config = dict(
    num_hidden_layers=12,
    hidden_size=768,
    num_attention_heads=6,
    num_key_value_heads=6,
    head_dim=128,
    intermediate_size=3072,
    vocab_size=32000,
    hidden_act='tanh_gelu',
    norm='layernorm',
    norm_place='pre',
    norm_eps=1e-05,
    positions='learned',
    qk_norm=False,
    attn_scale=0.0884,
    bias='qkv',
    tie_word_embeddings=True,
    parallel_block=False,
    init='uniform',
    init_std_qkv=0.0228,
    init_std_o=0.0283,
    init_std_up=0.0327,
    init_std_down=0.0327,
    optimizer='adam_hyperball',
    learning_rate=0.00594,
    beta1=0.9,
    weight_decay=0.0,
    lr_head=0.00501,
    max_grad_norm=1.0,
    warmup_steps=212,
    schedule='wsd',
    decay_fraction=1.0,
    decay_shape='linear',
    final_lr_fraction=0.0,
    batch_tokens=[65536, 131072, 196608],
    max_seq_len=1024,
    doc_mask=False,
    train_tokens=996700000,
    max_steps=8226,
    dataset='wikipedia_en',
)
Each number is 128 + 32 x the weight over its row's rms, rounded and kept within 0 to 255. Layers, rows and columns count from 0. Numbers have three digits each. The size before them is the row's rms in percent of the matrix's.

# layer 6 MLP up, 3072x768, rms 0.0327, rows 2085-2225, columns 672-719
109:082176103144122133127119073137100196121048132101150119117158151143076145143117105115101061192115127122142110086100132162204109132098064136117087
106:136105086135108166077134135102199076119087145161108102128115051100117080167161069149142070081090148103118153141119106104148130114137164087135152
110:105122100124117199072118107089178060132104128098148124149165095140115042081115154179089098158155168098164118130174149173118120143198107133124137
076:095184105144149115172150138140094131146096192129085133138107212119123171146120149071127154119160163192133134109055143097125153160130092163078133
103:113128162093155147094141112148171083127133118111123073147104089075205074122191139104136153163163070129155127142161136118121130149096151138161163
109:095206132145107193091133104135123105136071141179105101167175091160164097139197146120164081125105164076069080145065143141107150149095118123152164
091:141146102077146158176116146128103164098108152123082135249063089169110158139091167127232065113194116164112121096101097123146106185163123196141117
105:097164128185111129137134104099088089096140151085131140191185134148141146152112180139158108121151121118149070054026010151189167132145101108106142
103:078104162184079197143123111138110104123110125090153075161180114097169054129106053135134123151098122099172153128131152151128167236179152141122133
097:159140141120118174137156121136094175160089184125189136179080093144164187129173148128091136066159132100134165093220074119122153156131094146124052
109:068080114146102160141118114109113114147098153140122090186182114132128120100136072102109163143184088135127093124115151107120113171104147102127147
105:112203103055143125114147123091152112140116095120069133155101141119101119092139198160165175193159133183087139096176153132102102176101083138228167
103:152144127117104124135102133153168109165124104150145135163131135163113179108135140130139119093168160194178138141119120206119125172105142116148081
107:138144097153116154133141104114133086124086127127078031135147082083121104162196144116151115149166109096142110136114140193131091114198119077116113
111:144072125174112096082104156089162098131086158134166138114048068120125129107133160178135134136107122194169159133091130117151131171146069192091182
084:140106121180121143087105140148108100158132073091141148157180136146134121219121140073163087154070102088107135115075101125150161129139122089086119
114:098141150139142155068094136105171093108102133128167123070129122081118075139138100174200149110128105126132102103097134127117101186122102110099137
090:067162139148105107114190078122127076118175156063126070157189112199172106133181130117162137149096132141147104099088085115092104166133076180180134
092:092122103123080106124171128125103135138136106165114092096097114162147105110120160075130188168114145110124042093124092128128184140110111148093116
103:141089091212161110147122090131103170125123102131072104174112156137192114111106150156160145109144124097118097143107129136120120160168115161050077
117:123104191131125112130161085100185089109106161187129140143157150138097135093115121075150121138127133121127126119150139128141100205143118146130140
102:128206150116085168115128129142179079169156149093137121162125151160161126102120128139137131132080144189144113085150134118122141116084107151124059
092:094178144155106211147154080067152108212076144146116114137131106108144152143077126145096102167105149157109156143198160121135143092095127134155040
093:100099189120124156115119075120105140146097114144123110140114077199118146100113152132100129090163174138162112102107082091195167128136098143172081
103:124127184148120140155181048110169131117111149153117095136108109104112086118108122132171145138064138157102092124161099074094157159175125158057139
094:094073089158048122083149141092158121150111137138148144096139061132184073078157126148131099086120191149181088097096149118145068113169142120116137
087:176222103051141102082111120168132124080137172138116063144056088126159148163152038128091083101142114144139104140134145144135068101134131158132134
108:084083182078149152159101111158133133128135083153108121210093158040105161090095078119065111126159117156103136125148107132162096177185090057130172
112:081170107128166111147136124093078134168137095142123122129126101109139108088117142101111142137145130181168167042100169166134094138097118076107113
080:088092158175112173084102123138119124141127204062115126124180084126125106154122133130140114152111065125156118092117077103154053119165114078150132
095:087113106112115134130132151203164114125050144072179114138113098176117146067118101126149066124109217154133176103056146116139210177134139133123117
112:121127102192167132100139125134117121172164115077168129157138127164166139165162175161161129185106148105181136077149099130104149168162147184066187
115:110183135128113115121096125152110128112116098136066066157106116151136133205169140086073174137150113145191178156161181081155107165192157111171120
109:158093110169097155153120096106074098133101089139161157133110143118164103133121069106180169122142150179180175127142099142147124097072125130153163
094:056145127097102190113121131129170122169147149153131149174174125144132107132140076074156138153092084136109112116092142129138149159158156176147081
105:121120100136054142122160122172108091112106158136160088140117152155156103125114136116202114079123133160118134131135165114109109174134131173116124
094:100124111155137150130088115097100098163135121082116101121087141117183082163120153166142184187146142090162105164156137143099129179135214122111160
099:092167091118095183141138114143153132109076152136123092153092164109179128098119136105114079124126204184147073143100094158125175174077123113119112
091:069142131132155114065116112104135133115137146108111157114041155116147118199123100102085148163138089134164160141133161040132127091129160134084097
089:100141109106126135111128122146064088132106111096147087101140176120120133124093084149102145173122106159127101128101167132161079131195151109133162
108:130207119136117212070143097112090142181070142110151178206113148119138098112175188106182125139152130133098125104115128140127081136083134169121096
101:091167090138146135127204119168093135142129173162149121121152080078141175157124156127175122199091146164146112088141138062078144071105076102116126
101:144133105167135119124074104083121087133124183160153123120090121155166097136121112064164159147178105149111116124163122083107195105093160115119170
111:156071114079123141111083108134159104169109105103177172159140095099068081116126133094115172145053114158121094098114081087143178126146151125104080
093:141158051140129150174167109137125148114108117137077108130054085104145160083172097147085160143122142129148140144138174219128156130098125173135115
107:132148166173121154108078042120147131148123101135156160160171132111164122163147085122131185158126130116134141166089121083149187128130179103063115
111:084118126091169104144069118120149137137132139103136106137164122169173139116157133077145204174125093197107138124125139090131136114095124109137116
098:150204122102132161161138134052139140128112150120147113164090119086169102082136080134109163100104160112108112126127145110201127126168101174146084
107:131173156118141127094151078094132152162113167086140087153160131095095026156189183170113094165206114150142097111084134119118139134173152119142118
107:135114145088100131174113112135090170093194138125118169133122227056205130174086139160144131138124133136089100125162164143127144184088124102131092
120:141138121064135158164110093134172123103120107108114100136145102200129126122169139134142159167078112207159105114138108141154190159179177158096087
104:097086069090139103177135055088165145095141090068145106172132152104068125131114095113096147160201087110090212050171169147117109128138124151062124
108:145105127087142160148223107072180097063102138159135118094161120116170131065076108097094125088140091170149099117137056120168131140105165177069064
095:146062121075155158060127142112139147151141097123158150129099127059141124167154150096137160126119059145110135090126128070174120114080126123140150
107:067160108077115148083134123140080143172169140126158116211073081145180061132109146121184128115129148092171162098112166105144144120096099145144150
104:123127128087143192125143102147151136097126100149095136154126129110151091158143100172151144090116157106085161109146129092160096127131146195108165
098:134129125148102101138136114130098146159152102055121113205184121086070102105123094141114109175123046160186167081138134129142097157142103171132115
107:109090096188153160129074134147114121194123100082121125127128095109168091122085116161120143081133169116154141110108128108118153121140165105161101
107:109088118133127147179127044105178072097149171115150084161077098164111180118143130128141164157110126146137081109115147118137113176080039129157109
074:147080130135089114106092109122119109141082168092187127170141116185095115184109132121135088180046112141104170128089035127133207155138170074135117
104:146081147159108090167171137170155134129103137130130172119107006119069149135109120172110126086122105156076171090168196115123138137151150131094135
110:167148161096167134131121120110145121148138087147119098117110160129135120155095148081162158112156107111156113155076112139192129113112103176085201
105:164109167104127140149108080146154109123069108136142105136118171110110157103125109151136157215160143132139097112146155166198093166134153126098154
095:104125116138118124161131055090098164121116138083190091125104088116125122124144149131071140103108176157144113097096085073189176095114125094100087
080:114112153156082074117146111097124165158134093148140099125109114178138128038145127030166094127127231103176095092092140159131102134124082100089139
094:056135187208149135114129123109141131139146099149184056114151078107125124104164147122140166140139083195135095156144112111168101149084150195089127
101:159099136156137121134137139151064129126171138108207084127227097144146160153179116076134084096179120157155121160127109070117137161112105186151161
090:099162164116141107110133148102109155182162106138084095167130113148110108135124122076145120086120193185177076145081112146157135164115092157099100
104:147094127095164140188126122079144126114147103147106091151122121147141131130071116111102133145177138128174099089121154154121139119107150171121087
097:100134127121115114024162122197132163149145136113148121120120112155149073144213173092164085125186125148197139110124169102135119112088173106103147
110:175158064072182146124128124082137122155108149085104198148138074088179151092107127139110122107083155138154089131079146168118145152056134183102173
112:108129149100136134057139097119119069161120160094144145136101143105122109159121101105171148109198183102178153045137168133157113096163087154098188
098:166117057130149122109176089133106144130102110123089135177158054135126043163126148136168099141082141103125075106144161159194151131104118129130104
090:099164122113146147084130085127157178131117173148146078163124144117122119146112092116143101080046154110134092095176108142097159192116185210082155
100:128089104104109162162135102070172146123139103140125145172139183034134095088129062152107168184181175107127095137071131201125083119121087130115141
103:170121113156150107155070119123133065174101160125088092142123133120207114091137095088150162107156131163136110129127101118158144079135104115130144
073:121069113133155178149111130126162144128049144160149119140121127141171158078044133166129154142114135137148123211114112159119139108139119148082090
110:136130131050098129090151100106126123114136178132180112129120115118122072109109132103198115124127144142091075141126093146157154119076169144103085
114:128117120196046164169161091137120129157068101164171124138114083113112130123127074149097155124118138115135144039094149176121193136165134119123087
113:115101117099082127095141097153121092122144141118129152153080101189114121185157127133106169116055105204124071115211097105138111144123106176044106
102:141161134145063163099133106155157132119090176059168126179180096123156131075136084178175172138081179128145090117124118089158210095117143110066091
104:124087108107059157151139136146157118114148137112122113113108107197081101111111149132112146082161161114117126146137129093138128150148127136104144
102:087138078128156165148107092128174117165149131144124065160091139088134015114152118085069135166070100116192102150137180189106110217040171150070100
087:136180098167096167066131086115120145176136212099166117123058093145149175033145108127134095108129135183139129133113134166130130182127122166134047
102:104150089117142183135137048158100148108119084121151134187160153071139178062186175135111164150111190127106170125112154114106113181161155092120111
100:074145079083137159093152076140180103155116164123130136147165134148094091111151122100177099132126097112128111147160121142150074154089200165107153
106:117101125174120115155156116142065066076093098119148177128107082142098069154173119151103091149094123162075143008121081079174121139179107145102092
101:115169109073159142132096092184111110128167104191123070087120106104132138106113099128093105100132190115145146107094147070170130147092101080099160
105:160095152188097162085143118078175141117080126188174124144124086094096074142122109162160108042095171172084170112090145145195109101112164154097174
084:057133087190124141169096136138137067207089165196100107133163160036142059109095126154158190114199171121171116134129155122119132145094093059175095
101:152147109139103139137167101148120073168106153132150086130166114117161117112155119108136100102182188135154169065133142138159153206149106196122147
093:158138147106123150157120128165174088149138112066109091127041098196123151152116108133119193088053116121098182157111094103157170103178147097135074
102:109094117113167082138075129196146143083085084126127045158137118096074181140159134137133109132095102141087125132155054092148179146121099117177156
101:134168131141148173103176130150136135104084193075178096196145078170146102108142157127080156113170189120097104141132179108179133137187091138132157
086:082145123163126126157097123100099139115099175081144090147135102136094150047153119095116096161069194141145107044105165101131122120130186176073113
101:172157164124139143114134077089083137168104103152141109153081084156103148072061051121158124091167119194165077110127062157163094188107163176172103
101:102144086098148164105127135090172115093069182130105091140110060131051197088140094128218124118132131083066126073097149079202120177183129173160133
106:125097166095096106153099099136134146155061118096130105106164165077141091115149091169078172101169094138154147143137141110130139120168087108082119
086:089125147218154190122088103160141199058121094136155140163096097081119096100153105172093191090120228130129146086124145072160184076119158093088166
111:160127130181091119133142058127161095132139141091106131148207118148185090152156126121131124099198136133103119027163131144139148188126128139085072
095:085198137116114117099132126173143067182117075179179096164116114104065160167107098127114168087126115173098086148111109165143155171126123109142115
095:090118094173148134104116091170103140120141112118164112160051091118161147143140125137166139166105126189165163113124178101150092142119036083152141
072:090099131118161096128133093127105126124146172151130091101159105109147169100095126200189084095148109112090185099041100152114177198156057126084118
091:127112103182139134093130122177121081134093132171170102100116137163090106161141145146148160085148151169192184123166071064124110089138123105132092
107:066137073150158124132119102114131119147108115085126117172114101088114148120123126168140038142167112114173175083112143081130131111120136168131157
092:131096147109123120111137146137172106152103129155105132121063075067162153159100061117138180145117115118087081180108139144115176192101127072161157
112:127158123138150123155148131158144064125167152126140117143090087082138130149169111159155087083110111108104174100127149164148122107127169137114175
116:139129148125116174145131102122139111114120079113106121106183128109186124118178148134142097092111134150147090105088097162145162106085088090167060
095:150130132075146144132118132121168152110089153158130101191093117121140164046102117108117136157103151130189151121138128170156144131156132198117150
107:101112119129151120093143123141073104138134137107130145099195162089093041128131122196081118164159112132152132082146161103133100140123111161144097
094:087151155111134165109118121125146112118123208114146123151144139127167115148151070103104106138177156155123086125154147165140069118078103095157109
100:141105070075107111120148132056142088126124128161144056155138117196116140103090102103090091122151127127141113088124117111134157150137177141085135
112:126178126130155077083082113137125154216068168123152079188177086167125133097150146145076162209087122164134128133099106110138137113111187158134155
109:110117117037094161179123131135114121146132133122127153173116114144151153149115101156075162187122155160092156100140129174171143093071125104149142
091:152166120117150114096109125179147104189150150137191094095098057167126148113118129106187040103094122197204106166166120163100102232147107122152177
098:109143118158166139139161082159141142165184128131135132171092139096195125161116075111113125142148127113209111165127133105183118094086170073109165
109:124076166160103140143123143132098125124110149150176153109126046105179118088118127079114117126154122147130080152086167088114206145143165100096147
102:078122077159123105135059103125101105181058178126123112128094154119148141096079169166121158143129147200181122169110099121104172065155139131149152
088:129174101140065111141171104123078069110123160122114086142122073108135157101118140093170086147067216133126120100092125104167142115184137171154119
098:102089114116084150122077126142094148166088135102160076116097108129121104115083102148134108165119127152108167132144130147142109156170111161130151
105:100102145146116168139115079171097131135077136049142185145171120084113050160067142130132177090098094176126113080160105076135101097103150120123123
105:116121138126156109170154117131129129132116131152091144137089085104119129153155154126173131205112115120142131065113063124137149133200134137120124
102:140118078131132115156217076110125179155142099068149171164171116081110203167077066083140084179108152103129134097093074123146130093162159198137092
097:113171155148079164105176125126138103150191163121131100119112120139080123130195142151148079123077139120112140145073168103114178119046138095132145
099:122111120173175129107144159103109078115100131120153131090164096119093078116132122127096184139161206160127144123132162132121130141112179113139116
099:078136104162111133110127136130171070144130105135108124106092167058115077156128151096068144075105198199196104124132168159133120073070082087112096
104:071177151151069141124134103114120060141126153138177091176115103093179092140092137125122178170140148137115102066144129122166145147124094088090133
114:126112089160163115104136109129126070130131171135119153125091128145123134127203145129100104127094137183169128131149095072129119130152084052136144
108:124174100149162111129126138144097127136123193091190072154085119195129087173146100122097134089140139193191131093159075112140126119129099121132156
079:170173116115134097095122121139181158148146058160143117136138126123133138133157131120144157126124113159086130110091117144126089151083074158138078
099:136095079116153116103112081095099102143170132135112115149201131135111154135152081118140150146077120145082147105119131124106111114092167144056141
097:167089112124146107126158060174141129151174083103148145170097204122100122047087136140177119143133106103153111166067092117134100097101136082113107
099:127081107124199103067139140142130152171118120100120135167093074175155120174128082133101112124088082106109131150160103170185135082115116102129128
097:145088096058129109118086105099140126111070122102177136125148160121080136124160112158119194166081151156081214144199125091114146138144135108120098
093:112073147140159154149160127111158154157106134068174112118185101218174118062170073163093151089220175088143141097143153046111108177106139131088150
099:117123104181189109079117134127131087116129127135134098147196097146071083144112145104130034135138182128154103148092131120111089128116133124130128
093:141171110172097135117136040160135138109100128098184109122156117100119053127121116084155103148113246121087097110099148144135080144171113152142129
105:157138075134085110145156101137125122153168160112117134169120156101089095107153122075128177115132145156134144103140121098129111164109147083115135
081:147070130179140153117146152151124139194149058152175104089130122151143064111101083108129163157090112147139146111147067135139237164065145117120130
101:164142104155117135105155121187131078150121093130124126124154159115143119088176180143160075134115133163187163131121177126100122088143121174149156
119:127174090131107153150156060150171113145109103054141158120128118188170140101063138111056126120127197094107159121123086156139068129144116091098112
# layer 6 MLP down (transposed), 3072x768, rms 0.0327, rows 2085-2225, columns 672-719
122:124096109104137140144144098141141208121090076115131191128143121123122066186167161082102139113091169131123087128139164132172145063131163164128184
108:166101184086094191118139185118122094154111126158179095061142143073134130130091106118099147196181156115104185196179128141115089099107116113150076
107:155078101193129112165150111171100172125088108150165105121128177137106157144094164142129168094121089132068092175148054131112118140117240190080166
079:120150105081081107137109136150139120154182094140037145138106151145104145078135177115118199164124170091126141178154125137082085130121071151175150
102:105169180132100157095143089131151157129168132142084068188136125104163129119119138147126148096101095163151098166131170123127154107119137114114061
110:096184126129072127139169152121137134129112140183134089069113073105112146111116135077134129170113185068070139127045141117127112089133184135144161
090:196096087140079148101146136122127158069136155124144115104118206154136095134082124093199156133124139105137119106112136132099141163150151142128183
098:129179138152143172164155090135073043082134170076124151104181117141137103140143087117143138072109170123115128158131155120126072166127107125135116
098:138145095121199143112116131168178176134106107098111095165146193094135117116108105133092142140152143137178144098137055149136159103068079084135105
094:168103075091195106104163139078111149103073086175098149100121132171064093110187121052102125096113133130106198165106075172118067119115113106129121
114:056144123116124089154130152164114126142144094160115150170084137142170145087117085097133116116102055126127067091113105053178108126178158097116096
099:140127067072125161111139104164135197132156149109129149152072151108099141129104187164186114093084144113106151167114165105149180073097136098158128
093:172104184147180149146167138162115096222102142139078122133088138164124104105129129140196161095132145148138093167124151111154152168100145116109125
105:167134122170141137166177140147123142150127131089134090153086108085114056092119145098106152152184118128140113118145115132101106110199150112147110
112:109084157169150183143116094108096113144095135178169112184115125069143154164107116125119201155148113137067143111174127096148155114150114063137102
081:152120130114175154155091179109177174098189166148128106177105148150146075163094173106092123175121143162158062193171129092122095124087086204161162
118:096114201071097148117154100107088111065123124178141112123139097172136170190130146094151162154099138137137168126111097100091057151147136143103153
083:118141116128165102124149136122120114100125062163179189093083163080143109138103091136116151109146141114085131076116162180164133071132181158109124
087:094133182168138136153049131132164090130122111095145156184083097053110135113115162146161083123089138112106073118123136143188092126127103098123114
103:117155132159187125118160138153136123150086065132121198151113136091114132104098106110178106114096108142100128122152111107125160156120078167115100
115:124142195134144114195119181091199130164126185120111038095139041163130167130147126136134151153109080139145109114130122142157129168144130125105122
103:151152091115091141113161174187138158152083125128153129125116122082129147169104128110160155131149161131122141127094135128130102076106150105116144
093:135111071146110029072054147143174103059123102142148188119045139117130155079130162125107134081129164129151099097150081138151052178160135118051142
086:145133140161138107156092083102161085148093113143122163072110204109109113113157128070119171151128130100127110067145139123089075168116147093130123
099:173170133100071133089173134133075113094148188131118111156107075145124117053165103192084109094145183141123111178124125125160103130154081136123161
086:107130161093142108063153139102169205100148095163141136118154114109147153154171133139147131141173116140169100147097162114165153127141152117158075
080:144083167143165102162080123157082113135147135112122133147150137115174057128075128154111176161080147175154161142051153151139144135062155129153147
103:154114115114128113098116171118113109142156190154163084109105108105123088097150152115173139125126099159121118122088121117111076143113105126101153
111:131138119147169156126185140117106120165095121141181177131040101188065118113194156115092119102135147158191147148141139138154087137097160145087170
087:120132120110116120166160117177190090115148078147115151121087107098150129118084158083125112068145164116110119175117103148106158115095146189148164
100:102109152096138133119041136126119155090221061130101128150079138076082184192097118146131175164096106111132136183120091035092145112131144125144134
123:119141134115099096112118075088142168134232129139073169136108170188141071114058132202175173122138074097120133070164123107122152088096108135082182
150:106155081166091119105192137112145110111152092182128097146130084078169135160128138115103127154140176115125092187119099130129107122159152139133121
115:164092178122102153117130052139134113082172100056118121137131100119146147062199103134157149135145122182131122191170096134163111138114137158125140
089:148110122073167130123108135134107202097143143089146131089119142146146170107106134151122097082187159118120155150087105121111137084167083086146137
099:100137159159186159086078147051149135087129145131095115074119113106104145120082070134122136148156100100172149177110096130081163119154145087096109
081:176156103141126141131146147085183076061121154130167150161109080116145190164137102162115132139110100154165112095083107098172100142129116136053119
098:164178130096143129115124133107142120144166097101132179120135089153082136105140137102099148096147188154129119105090170082119121120135176106109138
088:174166093140135122146119112164103117057116159064142167137118121179066104105182174157096102133177128178087133120150181144112084161127132102177128
087:102170122182149130077135114129124085136105092144207107152063085167132134101127064114071157145083141155112065207118104111132139159117122127147104
108:154203154124064181127093076089118111137166085173136162094143174118145129091096138137147141171173057114120137091130135159213108138093114129131159
097:122111177081133080120106121140135083146188100100128155139062131131125122134129143146160187243066118116154120115125142182064137149136181150084186
097:097123068189121100116155148139139147095078166074150164068090111101127124114085150187164091130078101076079142081175137089119116117139120116117136
111:121113122147185110107103057115145091131142167180086151148133138130111099115181146150082099207110073128140104066143151137111108117122172120102113
096:156038145110149100157120152111119108169138141124142198147141136152114086092177122116189150135073127096139128219066140061126177103147120171153119
105:123132188092135129150122126115115176089121207110138169148090200097124155149157122101125123102185047156162123163118167164148194118137085136091099
106:135127089150140058138131185067116096098154108109104144100150130166104126156141119127131182119104126174123115156111089153110165104117127074144156
094:141111129129146107162123222122175123068088161151129149182125114098113144161123126103138136141172157119111123180167128117099145130109092140177120
111:158144104127112092097145135120179144165166127083129103156130105113166133094144110154088089143139107118149099155145195118154107149095159175155114
092:121116120084159105090169180113136086092126149106150134143157162084099166150152130114113091096122133134112085141124209183115142147099091140089185
134:080224114159133207197166173172129186154094116093143143149091112104069167112109085067088138111102156133140098068113082120140107161182179136082096
095:149102088085165099115091068144124109071155118130155118098107099117092155074151092127057132133135089144148098153116126119190144163106137142163155
110:151104140106081153146154078142165108163065137186124113162131131196138124084124114152169069110178132125172134155102082149176146171046144108140094
071:124131115146146122138136134146122128115113123120130106110098138158135134123157120120168112125154122129110124134123144109115162143161140140138117
119:108129167141159156154072133041119131149167143111119136153096137094067174121225123187165085162142057161136143115109092121105105089144175136148136
104:103149120126105152191167121129184160141084139075168096099107090112145146096163186158103121120105188110162156120144084143131068096100216149104176
095:158134077134144109084204161085109153156144160104131112156138118106100112091116137124103144114109107144149167088101147155142148124140083170163112
100:180194158164151129101117126011132168117074120143118145182096125064086143128131097077184129173153152116124120084091198155129153121120122115173051
118:110147107135115166163138113073111157166145103120079067206108133083107149142144151119194139158127065163117128130118128072076137099168189096145127
078:111175132075135148170093118110132126110140135156116102125075139132209177068155133117081139102161100117141135121098151126185086176169109128176146
096:119078205156089148089073155120099138147146148081142138084108161116106158104085124140134089122145079141151100180145123172056075156073093080149116
105:083083131135145107174166123161138177156080116126113083097089059162095135176078178179156137026122111166094182155111145136115126134145097070091135
111:113111115116090048152093124142118108045098093157120094158147137170142138174140124178132150103170128122147060141139096147082143099098197127115162
093:146114093124086150142138064178095079115166113172125143088110136110115101137068100103182065172146124146093107042119121116134147138179170176199144
088:160076141168138090140153126097189132120141142152144113137107124141158108136117098140127085107172156118135107102140138150142085107155166218153131
103:128133085141164101154060147071183109111158145086122131116108095088130184115103138132101096191143120187140137132183119105138095063152142112087124
101:144125111109188124125094076095107111162093070184117159134206117150082131104018115151126110123121175155130131110141185133123134184088095154143115
081:099150087126192093110068156129168103107138124113143132157106123135104162148111080148103128148119099111132169113140154128144064112161171140124143
092:143098147100159130118093070123131128120149119182130129164158135112140087086113122140153174137107105177106118153069105183128134086143097137136132
094:105150157172150137088161129090128183083134080075165215146137126106146164161102129169155093156134097110117087093138153090121128084115105153109112
119:108155167142138163182225132126153136136078105122113128176156145175148117119143138166143134115096164147149105081190134065153100172172170132103103
111:169165182104139139188106153161106155135146130167121124175119174091140152123149105141091135130148142143088109151187156097078157119166200172182126
094:137131151113140043162137107081173140078112219159137154113117127122140159098089165120105166158105094134157155150087124125085161148188174087130153
085:089135101107160113081060084148146129152186164089061109159099083137163190100147122143089098132067122169123112151106093115106091175086126136150100
095:140147101083227129097107177166129201143100131144146143131135146192141097112127174141170134113100110165124128116201117114122168149099152129113107
108:145108086179169096145133129177186119134044095119127146117082139120181129151110136160218123143106107151128106101155084084141111066214146139230156
078:112171089150105137095146094157049153114104094083126137082092099108128158141174138116172092187068193173112111118152105151151149134155128100151179
122:120125138117126139139210059167160124133090103148139136092120082157101114072114141113159115138138176142078081146110045121093127117149105132118144
108:125125118081080172115172122161100140109102111152117061127084062121094112145078074155142126138164141150093163076073142161096116029159139113154175
116:066163166124128106179177116101140075187115096081122151131136148136104119152125169124146126131124156148163120164186091092141100106120134121053110
100:126169108179116150143123135112080170092156141129086167182068111111088091162127106154145144097117068138142133130159143157114123138179063122171183
103:162133102113124156187141153147156124125104131100105154095070113107135085139184187169115182111180164167143149104142134124109099118119156086132127
098:120174117131153119139110220099114144139155151131142123099171099130126151051144205133087130137152095139150148139119113093059150098080147181065129
085:130096150067091118169142142143102089129080070149100043084157156091068095110147190111095110153130152111174135174091095133089120131131056181159096
110:106173102145122209156114148097119207110139193102095133120092156076121096152144157172157108148173106143183155104132121032148140118139171094109174
112:130116175148149145153132145175119167141126117096147215142099111152194110115143133174184132103150060163123115105137161110082111100175126082062111
102:146190131231094130080073127057145116115089057119160136127077143127098143111162153139155183191063080108108143147118134120122134161133180142135161
110:090128169132133141111057128096105077127143119165121062158119133117124093149092169140097101114070106145172154133178123134164118149121096151160107
111:175172127112173125165155132150145132177104150116164120093087098137123135141136091087101141097110092124122144160128154117116089138089220128149087
076:132149159078119143143080120101163090160065186119104173147153106113114109115108121143105161094089136097104089113133146129079143064117091178145121
113:118068099156168092135088152104128142161137093123115173118113144137143078091111107103144078111170185102089128077067112104105113110061114088153132
086:118074194130126152126152188109131146094121128139144131120160141123137137131120187110154122172099158095118148131133074160072120175111085152142129
089:107193149111148143118114133051159122117135141063127113127092166173126193150137077123140161111150094138111125066127145088136120173163079098104135
107:113070158074157090097063163136117107116189111155112101145137118091135156128141150092155178167096057118202106074126145162112102157126094086140123
090:076143089082130128096141146129108146224170115125110029121161107161174147156044166080115126117109135114117133135148122079147133112112143188153083
085:089147071093065095137145085074106089077142150116149129160068126156120117101104237100140137166119046111101082146151164129115149121178121080127222
093:122187082156098094110103121121193220134098124136155101085120162093147158129175130108142122138163137085165115188130111125071112141084163176120145
098:122108176062129123153073087209169161073136109162101167119081103199108150142088131163101129110137133067158111121058110132129151153120150086119098
091:148128120093115097151139120132100138152161131140088146122148147154093150179138119079151150123121078173159122163160133210055122152102042138139110
102:153143169182097150104116123160078112168114148092100131137197103171158133144121072155125122111171128137090091139134119122150128078133128147183123
085:139056137120200136120088107217206159086113139111106159114086124185200153126144148130106137111159169095162096049165098103143107152147133106097167
091:127094161115100118096161122096090129136183151108129081139144122098123144088117113155133171133111107130102157111142217144092177086148076134201125
076:118117095126173135171093148166190169133145100148064160096152136113098123128168147068109205193182152145172070162109123119088112161104084148160145
101:093079123047160110130148081105113149121109126153150089103148095139127118088113077062135176147183115132173158087112055149124118160098178095133144
108:080198128120135091085193117095190109179120110102157140064134140146121144112113124170144125079084145134135198174068211124105109130108132039109054
085:090128139117208159102054110106130170134195139168135174124111191180069122174177199142068133142124175133193162090164110128099123120092121167136180
114:112109069136160101122108119114149127057068107142152118141103091093117155109174140109136130156122126144073143138141161098165137123183135175120189
117:160160146190126164163182131128172043151135147102128181134154126108118164119174119077172119114095143092137131160132149129100105157082116142105109
087:124122075137081084133136143078116104132122078164117172098102090129129155195089184122113102116104099134106100123102176114098151178165149102127075
104:173129118151111160118102089151114167137145076130080163124179105157158139124136089126160101143170154059166170073146177119149177150111074183145096
093:126164181078175170154085137111118151128132087101147153098123136161113155133125098095117123144103151152109152060069140104100166163108097118117092
086:129133114103086097100095247088102179125139118147106103188166138194143140102078159141167120122134162131125158134125119081103114149133119162132148
113:156170133175093086096100105117156136180168126143069089166182110157131144095107145104109180144142114109108139130132125137096111160192111170193081
102:112137190127154112152086192110143110123129091175114140142126101084140176138152119128101106173102108119098149149115088133118193062101132135152145
082:109110135112081140071167130066111119103104155141144139127110131169136118149100124127121098158138148126108151049154176150161122078110064089141134
094:167112136086077123143086131145078104160140097195155127076119139144129106097133137126139104148148101092086092128137108160114136120056131179078145
107:165157086108118127086091161144120135123213072116126185117113118149113090124117111102171166103114160121159108102128161094150091097135092177138148
099:153130087163089109148123109176128176127147133124134104169133133198049169100106115086159149156171109122140148141120094134103115200142107096116150
090:157118113130155159155106205124126159137092066148081188106157173126077161127134151193172086136120064095165177137124106130132146125074129126093150
072:143087117134136119159109138125144149106129157122152130128074146140158089112067140145106125125088157164110133119167118143153161141167149134127137
103:182085159151156118154071095132161182149092141174128158118176106120105143083156145137159148133166127093135111173125122128161137078132138141174154
100:153104137127164091146113132154121136157106123165145133104178074163150136136123171113058140176090149065140146123168091163136073097140170172160136
086:110159080166110171116175123092116120133120119150165104115101101105148114156100124125103135131190151111136114104133108136137104142110052133123115
097:139163144109168084136108154150118154120093169196150160177141162159129165111148134096109158166170105118168154173163080174108094157080142154098096
091:128111133143159108110116126147158158061122075152105092105101183157119173117083091126123149125089113086100192168116184125114115138059128134106104
098:112166149127104119131160061130152166135147155125150149100098135168115115148163139109184138125129112146098119138108167165111163086168129106175166
102:213151135115169146119089150141097101135171108114111124138152095118148116132068108159140130172127089124075178137119108113115107106117070176156128
144:097172140103105109156131116164095096121189157093122119110122096107133132107114108086158153115137136160150085097108103111171124204132163058181102
107:107144140125168115082148109117127177202131086112120168173126100120133196160107073169093130145108095141113087122158179144139084105150079111100122
076:104093085117163184160112120146133091124150094115112146105124148124088152092148108130138126179124107084139137165148133084217182049152098089102112
089:147151119206197126101118113045146181190152141164159090098120098156103093077126172122125139114126184162139080170153135142094095123098117118132201
088:138177148165182172129161105103073172157114177114155150150126157128104083171114132159100097077124156176082125149140103129156160145112150172113110
099:082160172120096109187139115101118131168114099165110088115121123095189142087099101074129136166117164198152160116173105102110155142103143143117104
095:157099048120142136139122179106142123175141139116160146101099101156096128127116086162134102151146154105130176137142115110145164128137155118127142
089:114119148141153094091208134170141179135143151132084138134069127130086090147124133121091101117159137122131076131123107135160121148165139068146142
105:145159117054157131143219101111179164128078093093120180104189127158186076137115110143141182112130121115121151111139156084110104161151120093107148
090:102167142120227100164114144069124073139154187191085108159123120119104171128138054143104163148141048129160121145086150075099144115123125210077124
105:097100153091135151139181152104128111098139120157076068150141110130124053163116166138089134144115171173137161106030105146090141138124080131188086
080:111159114105166129155070161135114155110151122139126105195102143133104166132158110098167153125157119120190075170177129109098068146124129154111141
109:082078048182175092092073071166130157170201135107099226125129151123160125170078163187148132169086131163154150099157118099072127113072217074120148
128:132163106099088121131124172182169075115165082134056153140139192155184125132127119078030152097107104120052133167098151175086151113116099156039110